{
  "vocab_size": 4259,
  "norm": "layernorm",
  "beta1": 0.95,
  "lr_head": 0.00657,
  "warmup_steps": 200,
  "seq_len": 256,
  "steps": 5131
}
Each number is 500 + 50 x the weight over its row's rms, rounded and kept within 0 to 999. Layers, rows and columns count from 0. Numbers have three digits each. The size before them is the row's rms in percent of the matrix's.

# layer 6 MLP up, 640x160, rms 0.262, rows 393-559, columns 80-119
107:507474575549477516533503613409538500465519549515579438446441589399551460517554454458436586543421471459491495534522445480
112:444523494467493467424494511470521484472535500502537469486478539463645493496544468413451513455470513551447489482514595467
107:580393479459469507493513444566534481586450547509490520510512578543510449465511489481599467465532443453421487541470389505
105:570448427489468461435454492522496514434498547489609456469536426569481471511582495447520470505482532575492492540540476526
096:448490552510527374492548489494441424563505443457472519512356439472523483531478474422512498545442490519548471445411491452
097:581415539497514541423423576435499543518571521563538563498550490601547568472393500487536371523451464477401584494507499483
102:477419481404519508490427421489582555399505524518478559519514555538457475551442507572454465470506446514515456439554405479
105:460450593526494612438460532487517481483449498456432542425529477529557447507479527425560414469587534487500512471501515487
092:501538439408512540506495592538587405489490489464516444523625475551491600481498444515485563563503509540533437527480547493
121:487553471439567542432555536430502535494482446524500501425464593507483531519623500540445526480494501523535499468491488526
107:487541582497494475522508590466553516488417558522561545527459347539473551517537538476557513437540531526562451495547481459
116:535513414488521437485497493369548523419482492508512476522429513519568568478541584525504448506458470512542420560489543528
093:604500469485608542497488469533602432525384491452484505494505490570487522438504506483610486557561468445532588464457452473
108:551496473467611454385586495503440474627515507463483517512480570447449515451479509541505523538444417546500472446457533495
110:621546576513505499452532551531501508489556528428514442477497577563535490459540528529465540567462595514406521492515545477
114:542492574535542464427573455575480435485450511509412449452478367500476517616541495543446484407615491509427479552519602539
108:478477466479472559512529554499559511473499540534507498562506503522531560414482466446516503392476447535568580443519476615
101:416565485487485472482609542519585474472503591579485465459449463458573507523463509432533478501560540479488558562508546511
095:554490512436558495441512521467556492525479473448549533387424421520459493439522575511377563479508522530498435464611500559
094:474489461506526474478504518566557426576476354546485409490461414528513491428471502398425475482488536527498547525518497428
108:457482499627474464532540517514473623543477504538477506415444438475504551498555444516493476525492388518475511452512421495
104:510571534518548539527578611405519486516455524451508517573580502512492462554579468567560497449530475503463430453424473468
098:486517509513517474516563524468509540471505499545519551524482497520527477485498518478469571644503529487537431558506569499
092:434468484475496447518536519564482477464466504528530537557473509511496580502480558462541442450473548516545479387487469517
096:503481510459530568576461577460487471340444487560463397504537459504609472526453515572502434539584417520407447445525442531
096:478529473558581445348550495399558497514546502519427498528449477496496442524505545502532540459506548518580532502489449420
106:523451413556459450419549442459478553527473439450485526486545495512510477424542511491515595491379541383562499544457454436
084:476449466412543424400446485506610503506537495502473480485486501496538548491477554512483573574439448509582604542528430476
101:433589452534543599586496528468595518491482598501436524509482445467412544409517438432437495414526417503587498493475551553
102:464499487524423524578536461414508545458368467497367586523426481561512497545485568506440461518492479526496430489570574540
103:496494412579557440454415536502477489405543533496558482509536592525524495451516426543441422527488505480524411493463495546
093:537454484455505449574499505515447477516539409570559404379523469500524515583486462543485467509487575510524482426554466513
099:486479427480463457574461473525464477518531459488557489445414395521499479446471496520522510544506444489551552472601477496
103:556465443513430543455489418439439560410451507513490484486496506617446446575462480497449529508473347526465527525459553508
112:526455392542522524545510539515456490549532487460458512486479527485517499513466495431550480572581448438535484549501477405
099:425418477390457558519527465577500499354534528582490477465466467389508514591518587455482597406494480494579539444503524512
093:536483509435469536448527466522523466408417443538549514522508417423553441451553510537514552516451522403451410543589483394
107:580487487559458533447527502560587466462447476432483472483449482499537551392588483485589556457504471657495558506611518515
091:492557422475452469524594459510615541493510486537580485503517524532530501473468464436472482492464399540507462484377499504
103:554528532458531586634410475451481445541434522493464470491533504502527501496463396543424433473473496530494464497522495488
101:447442542443449450457538537524562434495569593493395461493546442507510395397543477476535411486477547511481501479453543568
091:538430461375561433446542413505530429564536474546432576498512479469520514490415425485582493489486420525524607495448435550
091:494444482490630404553506473543477525482461595522560487417573561501523523479455470479449564530521523512434430523349523367
094:550443500481552525474503379388440569495503488588495497505541516480524446479517521468454434532422487546531458502494572414
104:454402561512554541566451574522466510609537488528627500456422473484466457482466569361442476541524527450483456451390579450
109:573533481485466578484565515461433452514519437517586526489453533503518452456476404535547507604535427513587514498506453472
097:515452461558463484485528435399519612408434448568562500400488534480532580512538564505480524571614506524497558526445422440
100:484499390502461516461496483442575523537461487545409517413417527519536512486513453444532441582520567576472399401502597489
097:446469492501435555542442498455551528364574458474576453506522546457507508493470494476496426424480419585471485431461530435
097:528381448466456482409347532550457493436455535475630519523486535538540546464525477499463501525502482547507451472517457565
105:492471581526472579573511451567483492425481543445558504444469453443456458529512425439491510514590495486511536413461532473
105:490513405478560472561458523501514518526529495480522548427456431547507509442554422583491489510528471586572521449471541606
091:520529505454522579510427412487585498460500548533523501534607504513541524461482480407507473445483545450512490666575567523
103:511553507583544419492480481584534421536499492403525538557482539471467441503538520472545470441531451548414594509520501430
087:435440487564531510472511528481511467431566548477592548495401581638425532501461497509517453501488480588529507474434592474
107:540401453579494543535395456557587440491391478419461464565521505533465425524452493559481483469604643548500533473559443560
098:413436496534528534517534562444453487527466502435517531485588467448494480434556534565519530537532634497528441492505473433
100:472570494452491483495549520542417525531519477459383507579516591548527385466525494449454450414556524472514567525464547415
095:559458461408631459517510474458553459533464514475536506503472485491485556553571543527483540535507512545534568484546536526
100:515459457475526528331535529496467470521526499484502467519543519586565416461558473515505433435468547538526470458447571463
095:526413530413476453481486466563511463591496503565495494509432510453609494534507471533440528426558502477550441521534467522
088:474515424552550427482490407506475505465413495526495446438464560546482535562577515580466518472539447371456605445506492558
106:550497518509452492475460500490520557462484495597391566528472511627541501605475570414406553467527550468535442528477496518
104:431474584452548546544515473565536345464500507490545485486540549532467438480464501518572433512514447454527425454449475501
104:519497552485487516616465509509506453424504496461528511487507588467473510536512440491523500427464485462477531438440569529
091:540464483627555527559517442489554481499394481489500588548504451595428445520459451414467490574498495424520485535488505425
095:575447480495477489517534520504545483449517552453498503495483452526506453477496541530440529589487533507506438524549377458
099:491442534505491456467536533458582496535566491533616428575431503418530413514482485455455443369487565405392497523432431563
089:500511524563534583593485466501492409526531506413478419532452519548434489453509528480460476458456346414513540481418484454
100:580534583488527463504478554464563434504469573600477583530526510564504485499495453441597589471474431452453455607509483454
095:523458590478599554552461546457477457485464486473380391446425517538563515447488498571506415471460546505511579495446540543
104:468552454513497520537515506434538493544468549525595535500589519467504482451509498364437556376478612371458457465402528542
101:515489501529494449511556412550508532448481608469519496487486452491446558460462518598469542467553471528390468578532532476
090:508503505519554547525516537516563506491498430500509558573489455485533536554442441402497511542456552607450412496513441556
095:528436493476533591459521485559527517426532553474442495490546533505400521527519482418505496546472509596516568504497498533
100:480514403577470507462554431430473402464485549567483534488560450517403520536554487447543459478515505538489567493508476546
100:486491477491549397528454492494590541512490500603395490510587479480433495470541582514448503434555397497539509547535558489
095:503547556515524489509564565526501530491527450416556566555504527508511479492503506539507497509538470489472526519460564511
107:485527543489493514620478513456495516419500551491549455526475521382539435522583421394461498497492451550494500475463456508
101:531503469541496363542414548455493527536403475441551449443558468508511450419553533455428439493528419500494400508460582505
090:402475536506485467479463458483577627550374550469480491492438584481466462462482510503494439516530604484472455505495610484
089:424456490437555505517587400466522521541538523427480496619446513477476508524471569471523485497458455468499465503619489457
092:531499392526550443477443494558455458552493522571526438598519570461551536443520561456461580489465449527475543618467572453
101:449543515540502629454572533549488526472363516457491562516406566473512467531527577520482522513591430467493403416494582408
099:520507405507415497530491479369466592549533508497585410488523478423511476401523537530512573569428537466438459453559519539
092:541446458420557497478522491558622555439451444502548595519453526470527492514550477541486513455498552553484453525550478477
103:502476489451558483468532531454579454507536561497477549529538467498483511469518535401421401433515449507433530525435414448
094:455393407426413475509454533548516522406500467573507549446509493490585429424477505540466499528554448591484501379524454480
097:454476498537492496466418549471565438489495476530552497413538496547553497470478521556506467469548555453494534470456486585
093:477465526491448514456429527521516481544511532471467514570591551606484503504491510467529421578494496459530562415555487490
094:595482483609495432480489407467453502544469475494449503481480493457477536457495491542434535409465487542599534476546488395
090:582502472496584412480480470437525560517506442510504550499454450517539393468516532329505522519521491448521467639512454436
092:584462443566526462495573524488459482488535418474466512505518500531540443446513463421441390544536457507497453546458511501
095:522566570522427442505548520479510577465573546434463544559462489505623492463436469477434507500534458473483488455486530537
097:477486443602503463517601433489539554459424558498566532533481637517542436508499460540492450476566505504545408535510552475
110:518517441405459513473440461539496449454484511476510573450498454503488530448518526491465457463485514589523530407488459461
108:472454476507517467526492504549433573353414519497510482510573533512543492423600385506509522480446503482527490587466530511
104:536534460397459436467490495560376517496476404503503434423463540539522442480515530479448532567528480478430566510518617553
085:547519500526510366541513483495503479538499465514492505488504556496541484532499493482465462555530522451504560503441433441
104:387453458518497557617456513496575581507496461528522518538438511524512564512534482465534467448484568518506519523495534553
095:484499515482504461462509541487502411475504496530473536560439575483584445483481550517529534598487526532423503419431470470
099:562548408482546594414450607454475537516444539474574535488521498567509573458536466542596516458486479483482560493536411470
111:498509496454516457397515501541527485458516545548610613491492567429517500523514471563507474509491429552539509552647446440
099:488421434487611484370531471448451429433462519444442464439494501564472516565551510501505544550520530487543513480549502430
094:471496472506567469444415444509526493565502512431525523547549505502463542481478485492502503487507478509537539484503555471
101:420510426452402470476508502525519526513547464456451471496486581546556523560467468545455507536514469522437628459488537503
101:557482549540580479454522489539481496578412436442605484469514496465557459436467545506514489538426520490552469482540487461
092:514609441486489538522424511503571478508493401558515556563552386483506566514496573471439529527595490443484533520360481500
098:549548557413574484497461488469569560534549437470450450444457561513543571424499448416507582497560541535454596485531516500
095:384549465459486566492470505517540559381525508501602554555445519549496602509583547480525454503485399507498414523544463545
104:435481469489479469588476482550518499510454497526513442514495566470544603424445596552482595469505404469485538511403512482
101:520446512513523473618532466392464523420498524447494484473440457617470636489576469497520564473514508506421484499531454469
115:493546478456465476425493568569479433422411534494536485456491557506516531501452446487525513444452495566570438433504571392
113:477434513389485483496487489521528419399491516472490547434555576489499535563554503512532525517512485465566524398496487493
096:514471476463510526581542552496539500489523416514484516434458484459485481427573484481479505490534490528468566530559512471
103:581518578427522500465499470483502502443549530508507497518481556528523597510478510449427533445543540529470530573533549459
099:541423523539434476458496470553599441576520477519619553525486466495401469467503541464621467505532471432600517459454514480
089:499564320567538506480579552536492532609507487502515568559539428563450418448575471433466470625550528507486485438429545540
101:457459460486535478530516391474467592494490498512520455548480535502458563565565421549524471401569531548520542451449520341
096:619480530430520543487513593490464500502400584535476474480498418443442525459501555461460496488500500467449485534491497542
096:492478524461379467487502440459441612476499545462483613507522497482447541487486446526551500457504413497509413474416503480
097:483576504536391481524565519471470560477455557475525441516518512569459492567601534537521432444584451479548459466468512497
090:509441609492550655506451544414570498507466525494501490474493520438483476489496495570462530477462514516509479395496507451
098:511493496510636552596531554511543495398579569426489501482423449495607450434572473503495540478515549458520531489480548351
088:581444469437545496505469465521511578584468570463542521570571585486448542409524536473404514471554497491576395513541525415
090:490577480497455463448495511465584544460431553533480556588414440471630546553532452505484546454491488518484438472469477463
089:472426519458528465585467430502509513498497518488454417565593484578432441485489596477411481518468506444501442478539524556
113:457566519461501415455418471483493486553516547461550550424551539610519427477551465550491520503479557510520593467419459486
108:534504501504500495471489547536527494444569533505534518477530630464460487496524577450440595426520468505524494619501472502
099:472475556420508533559393408404498393552486535574465448575426514425571503601500521521463519525496483485554457548532514499
102:555476513467508485571562464425602578425427485525424454531483421463471571523486471503458413404474519528476382532428511593
088:499438515470473536619442534550599541457449546424487519412529529520570496452467478483473573531478523501510435483473486486
108:486509523445512468495449573513534509475449508443467383507542530558496444556489492458564509514462514445525381418506499507
100:536567455518535499483534486507487492454433511523481522502470510495442385460568475480421503456473464546432489428521450564
105:421537530479551527557520554577549374444514467436508429457483420547553531415480421443621545557441484521447488416540533492
100:570494520479605565464573486577516499518470454516554469400418564509415555528640452539425491432441419496547490523406497495
103:477463464506534550494601549493571501443440468533519509568494607475523518466531535558427442521501447589546435584610433484
099:382425490491455462483601472358435432540516436486503545504514561451449480553509542457556447538512470510586595496510469572
098:529468488528506535434525584546524478441476543544558532519505622509570537495530499586557472586511504515545446472569593478
100:479541436529422529513510522580434519545453461433551564479493497578481531517483483521447439553457527527583498527444498408
098:482490349487535527571478495432461420414459443501540579589405467548440511503561491501493492505508466467445468529579615502
106:413428544529560475527448485538464441428494581530459497470480465544521497411475457500499475506514549496402559457469435443
108:559443479510490499527511580469445488502444515443525455505567488491532520528495562456485447504538482460451528486519498547
092:477508475368526522478484505511443503565513526490475522502502672471535534541514505515542484507382571481483428436443572420
101:408542517543530584540543500483552472411518465494574586501509475480461421506563534479512496450381530451562449497484555512
096:517484526590480485533506543525395559449502551484435502514433490564581476496513529512496456498552462516559502484520475529
097:414436464442407655417535530556540579487473493406492529563459529419577509428536539544405564469465430453449481461523476475
105:483473456475508450594435489456504521510427426392453545499506469477444458468588488580412517474501549495516428574444577530
088:427451557507483513450502502513467492485495535529575471510464596556487518529508551492435578474477565521500464487429438439
106:482521526478508538542427503526506515544493540448600414418393492422514479411395488489490529479522487510519416570510589520
097:440492484577588517600492485372576518526496576624441505473535492553520396518514536418461517500511499511565501547432508451
117:458515510478517501515454480471534540489465464510592509505508469573474464545535589447416405545480473549538538485443544588
121:437512528447506467505529529504555520485517507494508478480532589526600521385556471463366524510474493517501527521518537545
098:491617429535584539451436457458557445484471481478500435497501560520496536520471522516601479520470437478545527513523553456
089:521481510363545462502467521545442511457424545531448497561425419542478400501474464512499522480509487372557516502450478537
095:592495462531486484435500551526481584531442471519531609473461472568616523560460598423549550443454451490567445419511555444
094:457493554445437403551519562520544499472543421498520452518516461561490574531510488545528462471462501511510498525552586536
103:493483432542485479554459512410496465573451547486486544668516446561515548463502533457502512539500442558558437481546574466
095:498390493502525516654478482441579366431550524479507573470417403512560543455459478506454510446512519530555476563484461494
103:549489509459511519496484569438624461471547463499522562548469419475554532499484583569561438501479413416544353515442514543
100:454495494548466507475479467450428492471490546541589496503566548469490419532453502613531528503515493538485461465476498548
095:500489413530514538543545454462434596433496473617487536462535557429493537460525514483560482594477537546540459482531411410
095:486470527503561490424523500539516512536538490601496548518469431499539530418541494480482588544572396505519548554471391478
099:526528475538453508513358526495552473480483443482531488517576549474476537462390505530490541551524498557535482519433513502
101:456441506569536570432514415531506475446410551462445461464515553535520546406558504490469460565546568471380452542487549477
108:555431474498415472477461547491491486546493505606550531453489490537498439501499434572570483413536543560532499494403641466
111:571520549501502510558468496511520483482449517466552561585485495560529539448534523513490497518513498479468399476469499489
# layer 6 MLP down (transposed), 640x160, rms 0.249, rows 393-559, columns 80-119
120:529520464524516485548540484404494444476485441467534508457515552516583505441458534599487421362511519585585468571561516534
113:589550447468556506565505434443479543518571489480357495498492443466593518517507510456470543400590539475530472487567511443
119:479509616493554530633554548558510554505429551396493452526479562466502523400574541520475476438452521442497513490480430506
112:575470539479544571415473598516530493560534496419498462603465464534520576538489498512501470401552550461525502515465417568
095:463533489541544623482454442523543525566504523548505463571541428484423438581529605580523533471513464483585535440404485544
088:447569431481555499450458492491575559577445471593533504385539426554443475546590440426518406462495483514498481487491550465
088:510510462537452547458563469495523512645514513465504497465466501453566481386509501459473478556530488435558537575503530481
104:526510451408582560418478470494549509574505409532490551499524510502464517554514557543475536488443455459523567489480500409
099:611568437575471500532446503506489487527509567546475497541491635460469523509505524541510470419482467466533506474587463465
106:581467526531526497502464540505545506502498467364483465498490497481506560413547561506431537589599451504473512411517467576
107:475412571483402589690540461488437457530602524526517428538482509530497504520511490437565485530444519475519555519450487456
082:505450568552500577526508496573481435579490515513479520537510498481418378540442456625514498538516541466472577452466435456
092:503500468509417529458596493533417553537549541485551595475449549428539511574497434471483495573468498494539491485552537511
092:502469499530557612406534472475636493606456539540514520516492414553483512563466498559472482459524493504464521481498493436
092:401506421488483451509466446504528455560526506519499545578490497434523516588408599516554484470455444433530562470558424575
112:495498546509494438680500513558483524456590509568421475493512458475582459512525437548535433519469476439470602521537513534
103:647596418624496525518562486461471524561525522526444482504413404476448466523554534539471525550518461530555514457526469538
101:528510595505538500503540580598504472496437491654491536551492489544405485638529566449477507522542567411514527534533443409
105:526384541529518502525533529501498455560421581524508492531510443487500464460592561522507449549521458507540523583562447478
096:469457488490526393511453487499508500439519560508474453546485429489391473475572508445465609529497507525486495475569586458
090:585495561509431489472431508490423542480485466445412505468511463459539498435393499549443492521486490472487538505493523483
102:410517464480523479543522486517535450481491521575449552498405619541488531557460469440391463495508558510561472530573502403
103:605564492486507561585465537507502516478405539557531560421573474476463508452481585439482560560434505537368508487463488516
087:482512488429568470430449429461440546555514503573509497437581547583560480494522417498435551555544480528491442518545503436
100:495458541470472458519546377536431463517478497540531552486489457527548469482537535527424500519517407492503492492427510492
108:512532496490576523468523520474581441449512495480499473532572400477531541477482467455591549554549444491470624536496528532
106:508575549580507486472475420482617571555517532589532553480524576542448558547440496458404548543510399438501496516588525480
087:456407492518534517544518543473440538498500438616493576549466525521455529504570428441528538463497472460498409565430508427
109:508537458516521488491540574540480572406528508414490560548409500487508616446543525552531578570549452481436482465427504503
082:602479570475491446494480509520549495524473526422596468560570482431441478497515574549471547442517455492503563524352425516
102:523442516460603421528525533438466443552428486475520427582495468443396492491398489517526404469489550452548579419496542451
093:461465500552555418503624616484481513525478609439498581576551540514478506492561597456465451582512605616487473560495485563
094:512497553492607607571545468499441506422561422458523489462429519587590423513581456533503524541452449509574415473461543487
095:484487452474489510545570425526544515530511545489598405434381552523443455500421513496535445531542560484506512557507521566
098:480456505456489470468588553433500619529451470482542470505540486600491463499471451547544497445485607483450511509458462413
103:521435493528447559614583608529489585422524459443505561426458446517507503517523534391494549483491523492508504427548552437
101:578453534488522571485577484528459446510496435515515546516538456429552522450514584470429516515465511461511597546534373550
114:542471530503385423498490519482513489550433478500518512535421535502547519477540418526518392412605537500486412424557466529
095:521504530524508575481542439502424435518478450466550486471499510497532453437547494466529556468457526434417452528468538550
096:576563427520496452431462488457507484486518472451524440489571573456557507487544503465462519492550493465538452542482597453
099:553526520472533449539513497438392526499443464429523523574484508550526472510546429516481523485518573510505472422559561449
101:455491465509543523511542512544455448493477542412536524424562614495499471519505503524498485523487422441484515619452494489
096:519568540549403547531511528530529467595574422482486473624561520430475526554506346546621490480498516483551527499570495566
090:535505524465581563563533556495577418473524498463487539480499520440535612511505515577503489555403447433461551465464545504
098:559543493455545432562616565466442524485590606398472499494529504518481518440480500509563476510468527465481489491517475416
110:582435440488481530577516476495501583450462490510528506492371448509513481544473508522553544529673419451465434479496506477
104:454564551475542583466407444511464460558671420506488433532552482547434520402522481505556491533437559487518548397461419600
107:484476528508526413503502574451514516478501466558478542482516528507617454468540603467454452474437498451543513401568499531
102:431431455482519549449443561535502547522581548445517523483539512389499455397498558521475506429466476622494485499496500540
094:529438575518542558546431444499507479537521481555419478537521475507542455535555561535534427532405533526609510588465499437
102:541520474593490392553574530488516478483495474522456503552470488476508589528555488586568528478573466544476551529464464561
100:525341502558497545474442430533544514535479460502500428524503506487532526553485460491493461431490551511531495535495475518
090:480545447444481477453435518492497579477441518481515491511447461405522441493526458462568524524576469517481500478450520467
097:584422534473481585543473502407363544561561511498432506514513528492560501469481501534491418535483473464629515560514514490
092:442465444570447556381565538450528494530475535494587538564463543432499588484467516584460530508546445449451475515454500626
094:515482542477447469513533510522487545554526490568543496526464419528451531518502476435632579557416521464521530472454511471
101:545517505470468513587526538474517634562464548493509586470495542469466455468419634599462531509496530533520489562536551444
106:552464524528430507533570479574355450631458467489502468521449462558515416542482413464515439544496526464537587543473541451
094:530520509515436515478581606484478556503483437576497419482524446465587539407430505519517523507557508477459391440396412470
107:517484631541449590531573483566504482487511456564502544497489532515510537591476456443560469488494488565528475575448488458
096:546435487559509454435569531589503541440498560545497470470602544498547439411466581481517565568461516569459462541400515544
093:520480527414516503535503473512463589456478530530581563476514448575496469442485465589439469522520518593570434492530498540
110:482410550485545363469428533485407494495439519533552559494532501482501471590570490419421447528458471481509417512370443469
098:518515468497424493449434513498553548601471471493469486463437505480453483515407572509437545523501487418448454454562517459
091:556512471518523457509418499459501485504475450435576502440474570478471510506451540568478491416472585461510453519552391517
094:579506468444463452472486452531526459359544486548487494507481465505464507553543548608479478511528384486501500482488619435
098:476475472461484530525505602597397534508539564508495564472516531431621501476504467482419512543502488512473475533545503440
091:531576473523521475414397494500445482512611583553558511545505464501450546520548560420627498572495534460554499495509433498
093:497492505512464502511483477547488530482439523510446475521531541525418452545500431595459480511506544496536463486455452478
106:522475521449451474559503485477437462480558411437580501535495521522457387522503455571453464508403523595577559505488405524
109:427470518477527559518519495412485579501425447539466505502560488541530478480490536554489430441510451409647376543533496469
097:576454571366541461523491468566524557503618446553485447511520504475521478446429490551504463552420479596500556531513492451
104:377449504571477610574413486521446480468474552509508549437522547518509437510433443504505506557544525465381525538455504413
099:491498496560408505390406442455475446402429618513487520540428485420582470423508448420402414476490487451382514437555511503
102:498540449477506546509551533438479513489532440500461531493555528529523530497399508479574484501544514407453497527560486480
105:525497518471470516433656462507545529545485504486504525526467487532473460517470405524486536498503485568516512551554539367
099:525464572448572590537487535521522599520523555486535478391509476538443561488508460482431563474510448492445501454459493635
099:481386515479504483481496562493531495543495483514479413456570481487543445496567544549398543633454504471563437475522506416
107:552483526535546546568505404518507496488440539468609458456598552500490603488483469521504534478456538509509590480450433473
104:539470569524452578415495461512576470507475515532479416512431584563462570502451461450522494522473467528457520496532476508
091:572542484554465518532533507501584446479514442512453556417495569517407520462512494602576519387484419500500539567567610362
104:437507553475475573446560480470522475476460488534498530507450378506544470557497465383518473456536523452540557453572550483
091:510433536454484484578414518465518498468533509485542456423432443491459462565510462499448463493498533506457495488501472522
104:602564477532500542530515454502510527478454462483517451527451504473520473492545563517486512570447449603556495531452559469
112:550533547470582517442450492522519445458456494479489560426494449449501538497536486524620514429624446508491594447498490614
102:484435599562476556458583522501511597559485633531546496401421606525556535486455463507487443502445487515459530341439451556
103:486516560510571506602496484520654460447469478443485466476425488477521458633592485517499537573510563580511591436374506536
096:482481517521518520499592490507517447408495565492487485515517440403419531605417545462386454496432556508500493483484536378
089:447437531596512501474551454521476512558517568474487567509538417454516500515514536566484582479469549559405469409478593456
093:514509467466525431522535476457524550416515424399480420435552449539435417546526504566448525445505465526427512508454568486
090:539545464454469523492500480495544516473461511569520515517444492498447492525429469563539468499499544475491463527456505463
088:465515537461458486416429394498499442508506455439512527456457470496434586449466531503468527400529519426501462498498518472
096:439494508534569535502549521472514513533543442536590558439443537513513491406536651484524495518459472525430485549437563473
106:412504494556523450435518437451474551484530498579504417533442465425560506416496445403443488502444554437484531481520543498
086:502555458531542492454545472511439434452488372488500496496543535555416574566556533532508429523561474498539393504536444553
105:429452492516557467474535511537492541500520426475550479632505475464472444566490537464543514497562494424421495544506477505
110:462510618538511501518445474466448525454523501516489542516463475475458521560588501552493473451478502487534469540492488442
105:398469506560543551526450404551449558456475503570468554533454393509452471610479530440488534509538507549488521516473526480
091:510484533470497589531535568444588521424509468445606457447528485531503438488564545524536463448493502541486449436441481483
097:554500468493510519485428490479479469557490537468419514404494378565526571467520414541486553600491566512538510568468363498
102:513444521596547404569494435465487505575522460505502565555535468474469489498576433414569433583516510396598570591453501493
104:548428571544507445557540561423458473518457466519517420466478473491595497540484456503387518417554546458461497484545561520
088:541434557461480512470428514452387546561527440518446309469512425472506488464484432433522481497480491481498489431495588519
101:519509505542492562479512405527494477541517538515502525471454470519484535506438489520443499546477432580489562540526501478
096:450562537519448477439550462515461452510512507536501526498522529457491430553507537583469533480517515615547443515534413530
103:472442502460438574485461533513497535449489396464612545539524507463535577496551430436489497542475531474467484548571565483
097:558514435539512495608514501507503550462491516437587477511459505540369435424386529492516568480525494432472452471460499546
090:509486571539464486505472548541493523477430517448506491521462543575553540547446469587449522504391630531542475449544490439
097:492488480556523447480493547496467459476486452458599564521532419638492538574472501555505525349490498477450360513519529576
112:497512588452522520534460584479565512467457538473468545490518517465518431489590423461539614498506432539537414438457527557
108:580435504545522588557507497404527518533545504504505592497574399493411548369538467530469386526531423476512473464435558524
101:494514575507525507485457452508485365515587413545525471511527451506586517549500513570486486522648471441490564431424581543
107:550430515414519432411564595501582485464513518499538482522531448451456536491512614427536523452404504578530524518519538502
106:488512513512465428499495483529470477573555478557403441546525506561557471382452484556481516519485496521512452498501496540
111:474607470479545493486484576506592489514529490478350452498488561482447428471514540516513520581447567412528416508449464484
106:612496481516406537485500495467481494447485501480490554512544514522489499477469479507497523550549478525545517500484539601
106:534485478566506518529445511472383552538483493549564519549486431384498402517518476575461561443503522522481586518474545436
100:444448458514515504571558506555438440453420573495476546556521476504653509505401578591517492560580443477515475461477436470
083:588572563476507450586487597540562397524518467521498466499504485484503448461420569489562524636510476458471362517496522568
095:535568501461536561519482443531489541554588459460415565518546485633432471616531538673487520460543469502567524434546484519
101:467564513448499457508523507504567446512544442495522517435490417537510486493474555526515576499546521556555507458415496528
103:544491477535534497515434542560476468509490498437496491565525412485521461480520522556459563517488455493449445407486486506
085:478580548524471422548571466508392476536484508618550496506502484434410485539457479515574526523512598484487580635547476542
104:418422504446488498522454470473598601567594480555531471408492522582489533577429470535541556562572453541502467482557548462
088:527519507482536476555480480521553455440519383460463549472482466504549413541383457494618520501498499469568588571479560507
092:501493440484488529483529452572536483535505497489449515528447543535452469497495536446427552434510525476527429524471443624
096:555514552451522488463524474461495493415525519537478432531486448422548543478533493521510526523430454579441546576489516503
104:468536589457483427498515499558523525484432435457533505471460541480428534530514514491517515419418483544486535455541480494
114:572435535512538532453473519483515530498379475533497441607511595487486513483430534508435467477440489503527467558445575495
106:612414529449495496562484466438467499518488471505429490491474478467542490450565498515507448485607482552528527500426560539
106:514410508442485492402481459495491428509461531563524498413552437537474491522536499483502442492532501513464476507484557424
090:494588450463435459504572448522441481530509449429435449379571503572433560598475468569482447466515434516467577443572497422
096:560404555462485441495511545532488555487505602532518519499509489569516428514473393520467435587558547488599510531535507552
104:569513478524404562506450557472519504485446526558541513539549407568572512581471503497497449515528406453539480505472470516
113:402510475506485442428372484557533455494398449584540569513523440420399483505437519534413422488551480536482476551536513501
106:475490485600531410569495451501509590383474561472575473539506565564516468524452407525562453454574567397468583554510529451
100:568473502516438559393456532504611480509512539499512500559497510511526405449494582438540499582406492465471466486392545411
090:590484419537526604531482435516519562532667450506443529464440414632526457471514522524482504525478583469508447490510535512
099:501468526449489486509518510468440483478463513491516397476483508532509489469487547420405531451487477452398530409503510549
105:445535495535531452444492453530596504509390571542446490440446507416506476566573513447442450490513492565500558545424525521
099:427535562491507505601587458537442540492459482497509611554473546483533490559539511640453492529548447497512483515529507553
104:451456527413464535483490564499550521327462514476530470542525530445557507495530413496522529530491442508548425412541521533
103:491534497590516451474480504434468539569507611596427440512500531450477536504556481529501488438510496463509499394406541590
095:529514527535494534472495552545560532494536439462472391529500548563426425408588432494527447532443515567512515468447497470
095:541495515480497462487485463528472499486466530449628442549485487499528549458508482582468440514553460639514441532500487451
096:508502472527486464479500478505518473492458501496523462573518475477459483565518462502579469476600550520514511428517507481
100:424602456583464436498472418555408428467564468486521482494521414487508481537372543562446499567454553502591510518560566494
102:533549492519604578524532517443511550464550394493498466477525441557384557475521541485441514506527506436491415494524476534
091:552445510449503508564486521474613481472463444539498521422536475482526457538482501525478446424432537497405570467551390445
093:577538458503463590446564480547444508486446510574490428490528428583547528610518473439499538543515498425477507446479467503
093:561602489455421482455482530486461436502488421517539477376487527466517588564529500543494536521451482550499531448498500570
113:488497416470420560473560523481526501594421530445468491455525445450487464496399480495538515472544600507501525454431459488
110:529452481528497503524604548513520555538439469473496530548526520456503568588496430469492438477414522546492493464448509553
088:601468449529489561475490519494504475619540493581474423469496561478485514533457465545411602504559539546522483595531457492
086:509544553541554564528456467572523509607569547500531524489575527535443562526580419553538519410582473488473493583528460497
101:450519484549596460558481518470448545587413497443555454515556502557460541411430442439445439508442524527573484457609518479
099:534545495377492545564507548526521480480590451639374521532454446522512448572412617550590488531490558478541532579527534576
088:476539619432463499436552461619565471486566463510437489417502536456510478517513481550489463514554565408506571525527435519
094:492513499430640511493456462407495552513570504467557423517654517482553540497540469494607601483498535487472499516360457596
090:534511528540531490563481545549547547493476503419448567471543467442547550528484496526557571461602517484481482505528448449
103:459520509537449486528523544501444487435499520507430513525508431557545482476627495539488482498502535466546466456534464583
098:526482469506470498469456557448495483556551473583478425531492440427495581545506440604490546501469492523461461504520531536
097:515521606428582587463512413560488547546554519511506462517504431503501410593505416541454566501455587506501426517527469506
093:434485509436539490452541489529454556517507552468506552517545494536575505528495500550491619469469653393429454545492509501
105:505462505427580525493516470489490509466548522595511489565530469554510460560530509469479524528409509529503515561484455502
117:534382448564466498544395462522499419460500514506481461464469457454474544452402458487545462415439488558591427383500539469
122:497394481454474460490505487490498482466480474490601480526545509471457463556442487524537477416392596566544465555563522462